From a checkpoint of a small transformer trained on Wikipedia: biases.
Each number is 50 + 10 x the weight over its row's rms, rounded and kept within 0 to 99. Layers, rows and columns count from 0. The size before them is the row's rms in percent of the matrix's.

# layer 3 MLP up, 640x160, rms 0.16, rows 219-228, columns 0-159
105:55 34 57 42 62 46 62 32 46 48 59 49 52 67 30 62 55 41 45 54 58 58 50 60 55 49 41 40 51 49 48 44 42 46 55 48 38 47 39 59 45 44 56 63 51 60 65 59 50 60 36 71 58 48 38 57 66 66 59 63 66 28 54 63 56 47 38 59 37 57 60 60 31 30 57 55 47 33 61 61 52 64 45 48 49 46 46 46 62 37 58 42 35 53 63 49 59 69 56 58 54 47 46 42 63 49 46 66 66 54 73 55 55 60 32 27 50 42 57 44 41 65 64 52 57 52 52 54 54 55 51 44 57 44 50 51 36 57 43 27 47 50 56 50 58 52 55 45 72 30 54 41 52 47 45 46 47 34 69 55
096:63 38 57 53 49 47 49 57 53 45 60 58 51 51 64 56 43 53 33 57 48 37 61 25 56 45 25 61 47 50 53 49 49 44 50 37 48 47 68 58 57 32 48 55 40 36 53 47 36 61 74 50 55 45 59 60 33 53 60 34 56 54 42 39 38 75 51 72 60 43 50 56 39 53 50 42 50 53 67 61 47 47 42 73 52 29 44 42 43 56 62 57 47 48 45 53 38 74 52 48 55 50 44 45 57 55 78 53 36 50 72 25 45 38 52 58 50 63 49 48 50 40 45 61 41 53 50 51 51 60 49 40 58 45 68 54 40 37 48 52 45 40 53 30 51 52 56 42 58 45 54 47 57 54 43 38 71 44 51 51
096:54 47 53 43 59 60 41 53 46 61 57 37 61 52 44 42 57 54 51 52 35 65 68 55 33 55 73 56 47 50 57 44 54 52 59 54 44 47 44 52 50 75 50 38 65 43 59 46 56 52 74 45 48 52 38 43 42 58 61 65 53 45 46 41 45 48 40 48 60 57 52 56 67 52 37 56 42 56 47 44 34 58 58 35 58 42 35 46 46 43 25 59 57 61 31 51 50 43 57 39 59 68 55 30 42 59 51 43 55 53 65 53 75 42 44 51 32 48 70 58 53 39 59 55 47 58 41 42 44 26 68 51 47 49 53 45 38 59 32 55 48 47 55 58 63 45 37 51 67 45 48 40 31 61 61 48 73 46 45 52
103:38 39 58 53 31 67 55 51 54 43 75 59 46 47 57 64 60 47 63 47 57 33 64 50 62 71 59 50 56 42 41 51 56 38 51 53 47 57 59 71 43 56 42 59 30 47 42 57 28 52 39 63 62 58 54 49 57 53 57 52 58 53 56 55 44 58 44 76 51 35 42 48 59 58 49 52 41 72 38 49 46 43 36 58 43 43 43 36 40 37 48 45 52 53 46 37 52 60 51 57 50 57 48 64 45 40 51 49 53 68 37 59 42 46 52 47 52 39 58 45 46 46 71 57 32 41 42 38 58 63 63 40 64 39 36 43 43 52 66 47 44 62 71 60 29 48 49 64 61 51 41 35 67 43 60 45 54 41 44 63
097:42 49 37 57 38 47 57 24 36 46 45 48 55 35 69 49 44 42 60 35 50 55 45 57 67 49 39 34 49 60 58 64 56 61 46 34 59 32 50 54 31 48 55 61 37 45 61 42 46 55 53 50 67 57 55 56 73 36 59 45 56 40 45 36 39 47 52 50 40 25 31 57 51 44 45 56 60 64 50 70 66 36 47 46 38 40 55 54 61 45 45 49 54 39 45 41 55 64 52 58 59 56 49 46 55 43 47 57 40 60 56 48 64 54 61 62 65 47 41 61 45 54 65 39 61 44 57 51 44 45 38 31 65 32 58 55 29 62 51 53 61 54 49 49 56 48 56 42 66 59 79 55 53 58 43 52 51 56 42 54
099:49 50 62 42 68 34 58 56 59 64 43 71 59 42 46 54 73 56 63 34 44 46 42 54 54 58 43 41 57 48 64 47 41 54 57 35 51 46 76 70 24 54 52 50 60 46 42 50 38 43 36 47 48 49 52 39 37 47 54 52 32 43 59 41 60 53 53 56 59 46 54 43 62 39 43 34 64 43 49 39 38 45 37 71 55 52 44 47 51 52 65 55 60 43 50 47 54 58 35 55 57 46 46 56 57 71 53 45 48 61 24 61 66 36 44 69 55 32 45 38 56 35 54 61 52 59 58 43 50 55 54 58 46 57 56 68 52 36 48 52 37 52 38 55 30 61 50 40 62 49 50 30 42 59 55 44 40 57 53 43
099:55 50 34 37 48 40 56 41 52 42 60 56 50 56 56 55 51 37 62 54 46 62 35 53 54 58 40 52 44 57 68 63 45 46 49 38 25 55 58 64 34 32 59 53 34 48 56 32 52 55 65 58 40 44 43 57 53 58 39 52 55 58 58 42 39 48 47 64 47 44 55 53 71 42 49 36 56 53 48 41 65 57 38 56 41 60 67 58 43 47 62 55 38 62 47 58 28 43 42 45 57 43 41 46 54 54 63 65 50 64 47 36 47 45 54 50 65 43 55 43 53 50 54 85 53 42 54 39 42 26 60 51 43 37 48 41 38 51 51 26 47 50 44 49 35 52 59 44 51 48 39 42 45 60 53 32 66 57 63 74
100:51 43 48 53 63 45 31 44 55 56 33 40 59 47 56 61 42 53 66 63 43 58 48 55 59 59 61 39 47 62 44 50 55 45 51 37 41 55 71 54 44 59 57 63 50 39 38 60 52 56 43 52 39 39 34 55 38 45 56 54 55 43 55 44 44 52 45 48 36 45 53 34 41 74 64 50 53 45 47 37 43 62 36 38 48 58 62 58 56 53 49 43 58 63 56 55 39 51 50 38 61 40 62 55 58 43 66 40 62 39 57 59 42 46 44 46 58 45 32 45 55 38 89 52 66 67 60 53 47 39 56 69 64 34 32 39 26 37 57 61 49 46 61 57 53 52 49 46 57 35 59 52 43 35 55 40 65 43 63 52
101:54 75 48 35 59 56 31 61 50 40 55 52 49 45 37 41 57 51 47 45 60 45 51 42 44 50 43 52 65 31 67 42 47 44 41 39 48 39 50 56 46 53 54 61 46 58 46 75 43 43 46 40 42 45 48 30 64 49 51 53 51 41 77 43 57 28 62 29 36 56 38 42 46 53 43 44 57 43 56 53 45 67 43 60 58 65 47 69 52 32 48 53 41 53 53 62 40 57 39 50 60 57 61 56 52 53 62 46 49 53 26 48 63 35 67 52 60 32 41 55 53 35 54 49 58 58 40 48 59 61 58 53 55 38 41 39 55 58 55 51 57 49 66 59 40 63 65 52 62 65 49 51 47 55 31 35 57 33 54 64
107:40 48 63 65 55 76 55 50 48 40 50 46 72 30 55 17 45 51 40 50 32 54 53 52 53 44 53 55 44 54 57 48 62 57 49 55 47 31 66 33 55 64 50 37 31 49 44 56 49 36 46 44 47 45 35 42 42 52 64 48 49 58 54 51 38 48 57 53 65 63 72 41 49 47 57 55 59 47 78 59 45 43 32 51 59 44 34 53 55 37 71 51 43 59 33 37 40 60 43 36 51 46 55 61 54 63 50 42 50 50 59 50 60 31 45 37 46 33 59 52 36 49 61 47 45 65 42 49 53 38 50 52 52 41 54 56 51 62 56 61 55 55 55 54 32 53 52 43 54 35 50 36 57 34 60 61 51 54 33 52
# layer 3 MLP down (transposed), 640x160, rms 0.153, rows 219-228, columns 0-159
103:38 52 58 42 47 45 67 48 55 53 43 49 41 51 46 43 62 60 68 50 58 53 27 60 51 48 48 53 51 52 50 44 45 51 62 52 51 44 57 63 42 57 62 42 73 65 61 56 46 54 36 53 47 63 54 52 44 57 45 44 53 32 36 48 23 66 54 48 53 51 67 73 46 59 57 68 53 31 52 36 57 52 37 34 30 55 77 67 54 61 64 47 42 61 57 43 39 45 59 57 47 39 26 44 54 54 65 54 48 53 49 49 53 55 69 58 67 52 56 38 55 45 40 49 36 42 67 57 64 68 46 47 63 43 43 55 51 51 57 62 39 57 52 48 46 62 61 55 40 38 57 51 33 60 56 47 55 35 56 52
099:57 58 50 66 44 63 68 61 43 55 40 46 49 53 75 46 44 55 40 46 60 54 51 57 57 49 55 64 51 67 48 63 65 46 51 57 49 54 41 40 62 47 40 28 64 53 51 38 69 53 37 41 49 48 46 56 54 49 56 55 52 45 49 55 52 48 42 29 26 45 41 34 45 40 29 65 54 42 58 49 49 42 52 45 54 41 45 48 44 50 48 46 37 62 40 51 48 60 35 45 51 51 59 47 54 59 55 46 72 37 67 64 51 51 43 52 51 36 45 51 46 64 52 22 38 48 37 45 34 40 60 56 46 50 52 34 50 63 45 57 33 47 33 54 58 54 41 39 83 58 41 62 39 53 55 48 67 42 72 48
095:61 52 52 40 49 55 48 57 51 41 56 53 36 47 53 54 33 48 30 43 39 53 54 49 72 46 58 51 39 48 49 48 18 60 52 46 53 36 43 49 56 43 62 56 51 58 52 54 35 54 48 42 47 45 67 37 46 54 71 65 45 46 52 50 36 61 54 55 73 37 47 46 52 49 53 35 38 60 50 57 48 46 40 61 51 38 42 59 60 54 44 41 55 48 57 40 73 52 63 62 46 48 46 65 47 76 41 55 48 50 39 44 67 49 48 27 33 28 62 59 49 45 55 52 49 59 44 44 69 57 45 39 50 44 50 65 51 51 39 38 37 54 54 62 60 15 37 60 49 52 49 47 48 47 66 64 61 49 63 49
106:57 39 48 67 46 33 64 42 63 49 48 46 49 52 51 46 62 55 51 63 59 34 53 47 60 47 38 47 46 53 48 46 49 55 70 60 54 43 55 53 48 40 46 39 47 47 44 56 33 56 35 43 52 66 45 30 46 42 70 48 59 46 56 61 54 32 36 57 49 51 48 61 38 48 58 31 45 41 55 49 43 69 46 47 44 49 55 47 62 47 67 55 29 41 54 34 47 48 63 41 54 63 59 43 48 29 35 63 59 42 47 49 49 43 51 27 31 60 43 39 44 51 27 39 50 63 56 43 57 65 65 60 46 55 54 56 57 55 65 62 63 54 47 45 35 63 51 43 52 37 54 61 32 30 57 75 61 39 47 46
097:40 50 39 60 43 46 54 46 52 59 58 46 60 49 76 46 51 67 58 57 34 43 50 62 45 44 70 63 45 42 52 53 52 75 39 59 51 50 42 40 56 48 47 38 42 39 39 59 53 38 47 42 45 59 56 39 43 51 49 51 56 67 50 37 51 45 55 62 40 44 36 43 51 53 42 54 58 43 31 46 55 63 37 51 47 72 62 39 68 59 39 53 63 35 58 31 53 42 59 45 54 49 48 50 44 47 56 51 38 71 57 65 52 33 43 53 38 51 40 43 38 61 50 57 54 49 29 50 53 43 70 49 60 59 31 39 48 35 61 47 26 42 41 74 41 48 52 37 63 62 45 55 60 54 51 62 63 34 37 50
101:35 29 50 36 57 37 73 42 66 60 53 59 45 47 46 50 49 34 74 45 53 66 45 50 46 47 42 46 48 46 50 53 44 53 53 58 35 52 24 50 43 59 61 47 65 72 38 44 33 44 42 65 49 62 51 36 51 47 61 38 43 45 63 59 62 55 53 63 42 52 54 51 38 40 46 56 43 50 53 44 43 64 58 55 38 54 58 64 60 35 45 44 53 45 37 45 36 67 45 55 66 54 58 50 36 60 42 51 56 46 55 59 39 70 55 46 44 47 56 39 49 55 46 57 75 26 56 58 34 56 52 49 56 60 48 63 59 51 53 48 64 61 40 54 44 65 39 64 50 40 42 53 56 73 63 47 34 59 52 54
103:49 53 49 54 71 42 64 37 55 49 65 42 41 57 53 48 59 39 50 45 40 52 53 52 41 57 42 71 48 46 52 64 59 56 48 48 29 54 29 63 46 40 50 56 50 63 51 52 46 65 51 60 45 52 45 63 57 56 56 52 56 66 39 45 45 46 50 51 49 49 49 50 43 42 42 57 49 40 46 46 51 44 55 52 55 31 48 79 55 52 46 54 46 55 69 43 52 37 51 37 51 71 47 46 43 51 42 62 48 37 59 43 49 65 40 32 39 39 64 53 37 44 53 37 33 60 46 41 60 48 56 63 34 56 60 83 52 47 73 49 49 56 57 57 66 61 65 50 49 52 56 44 42 76 35 60 33 30 62 52
102:65 34 47 54 47 49 54 62 44 51 55 52 57 49 64 49 43 54 34 39 43 76 55 49 56 46 49 58 40 66 33 38 56 51 67 48 33 39 57 39 46 53 56 52 43 29 53 42 48 49 42 53 65 58 34 42 46 57 59 66 52 34 67 38 51 48 58 58 46 57 66 44 70 59 31 53 59 45 47 61 59 59 25 50 49 57 44 58 69 66 51 37 78 58 45 37 42 52 52 38 31 51 48 68 43 50 52 40 58 56 48 60 32 59 30 44 36 26 29 40 60 49 63 61 44 61 51 49 46 40 37 52 59 36 45 59 39 52 57 45 42 51 52 51 57 47 59 48 51 51 45 51 38 48 50 59 50 51 57 53
100:59 38 38 51 50 61 49 59 51 47 39 45 38 75 50 33 56 45 71 56 69 70 52 54 41 41 50 56 57 34 45 35 52 57 52 46 54 55 53 50 40 67 66 52 67 57 64 47 58 36 54 45 51 46 53 41 55 47 28 52 61 53 43 35 46 64 41 74 55 46 41 49 49 62 61 55 48 45 63 52 56 42 70 51 44 60 29 65 40 50 59 54 52 60 49 47 68 40 38 67 50 53 50 41 49 49 66 51 58 41 37 47 56 38 31 45 42 60 49 43 58 52 52 63 39 44 72 61 33 59 47 32 61 55 55 42 57 44 53 34 62 45 58 28 48 55 57 39 30 58 48 50 51 42 46 57 38 63 54 44
090:50 39 53 69 40 54 58 51 56 44 82 45 58 54 61 41 35 49 32 47 55 30 58 50 51 36 44 46 61 48 44 52 39 68 59 50 51 52 35 49 41 63 32 36 63 39 68 44 41 51 54 52 47 46 38 55 51 37 56 58 36 51 50 63 48 62 57 46 30 47 49 37 56 42 38 56 57 55 49 37 39 55 49 41 62 34 49 46 45 35 40 50 40 29 42 60 43 43 38 37 39 57 49 64 46 49 33 54 62 53 63 54 43 65 23 34 56 63 51 50 45 69 62 54 42 62 36 51 61 52 59 67 57 46 50 44 46 58 51 43 34 47 41 43 63 56 63 59 46 55 39 57 59 37 43 66 39 53 48 50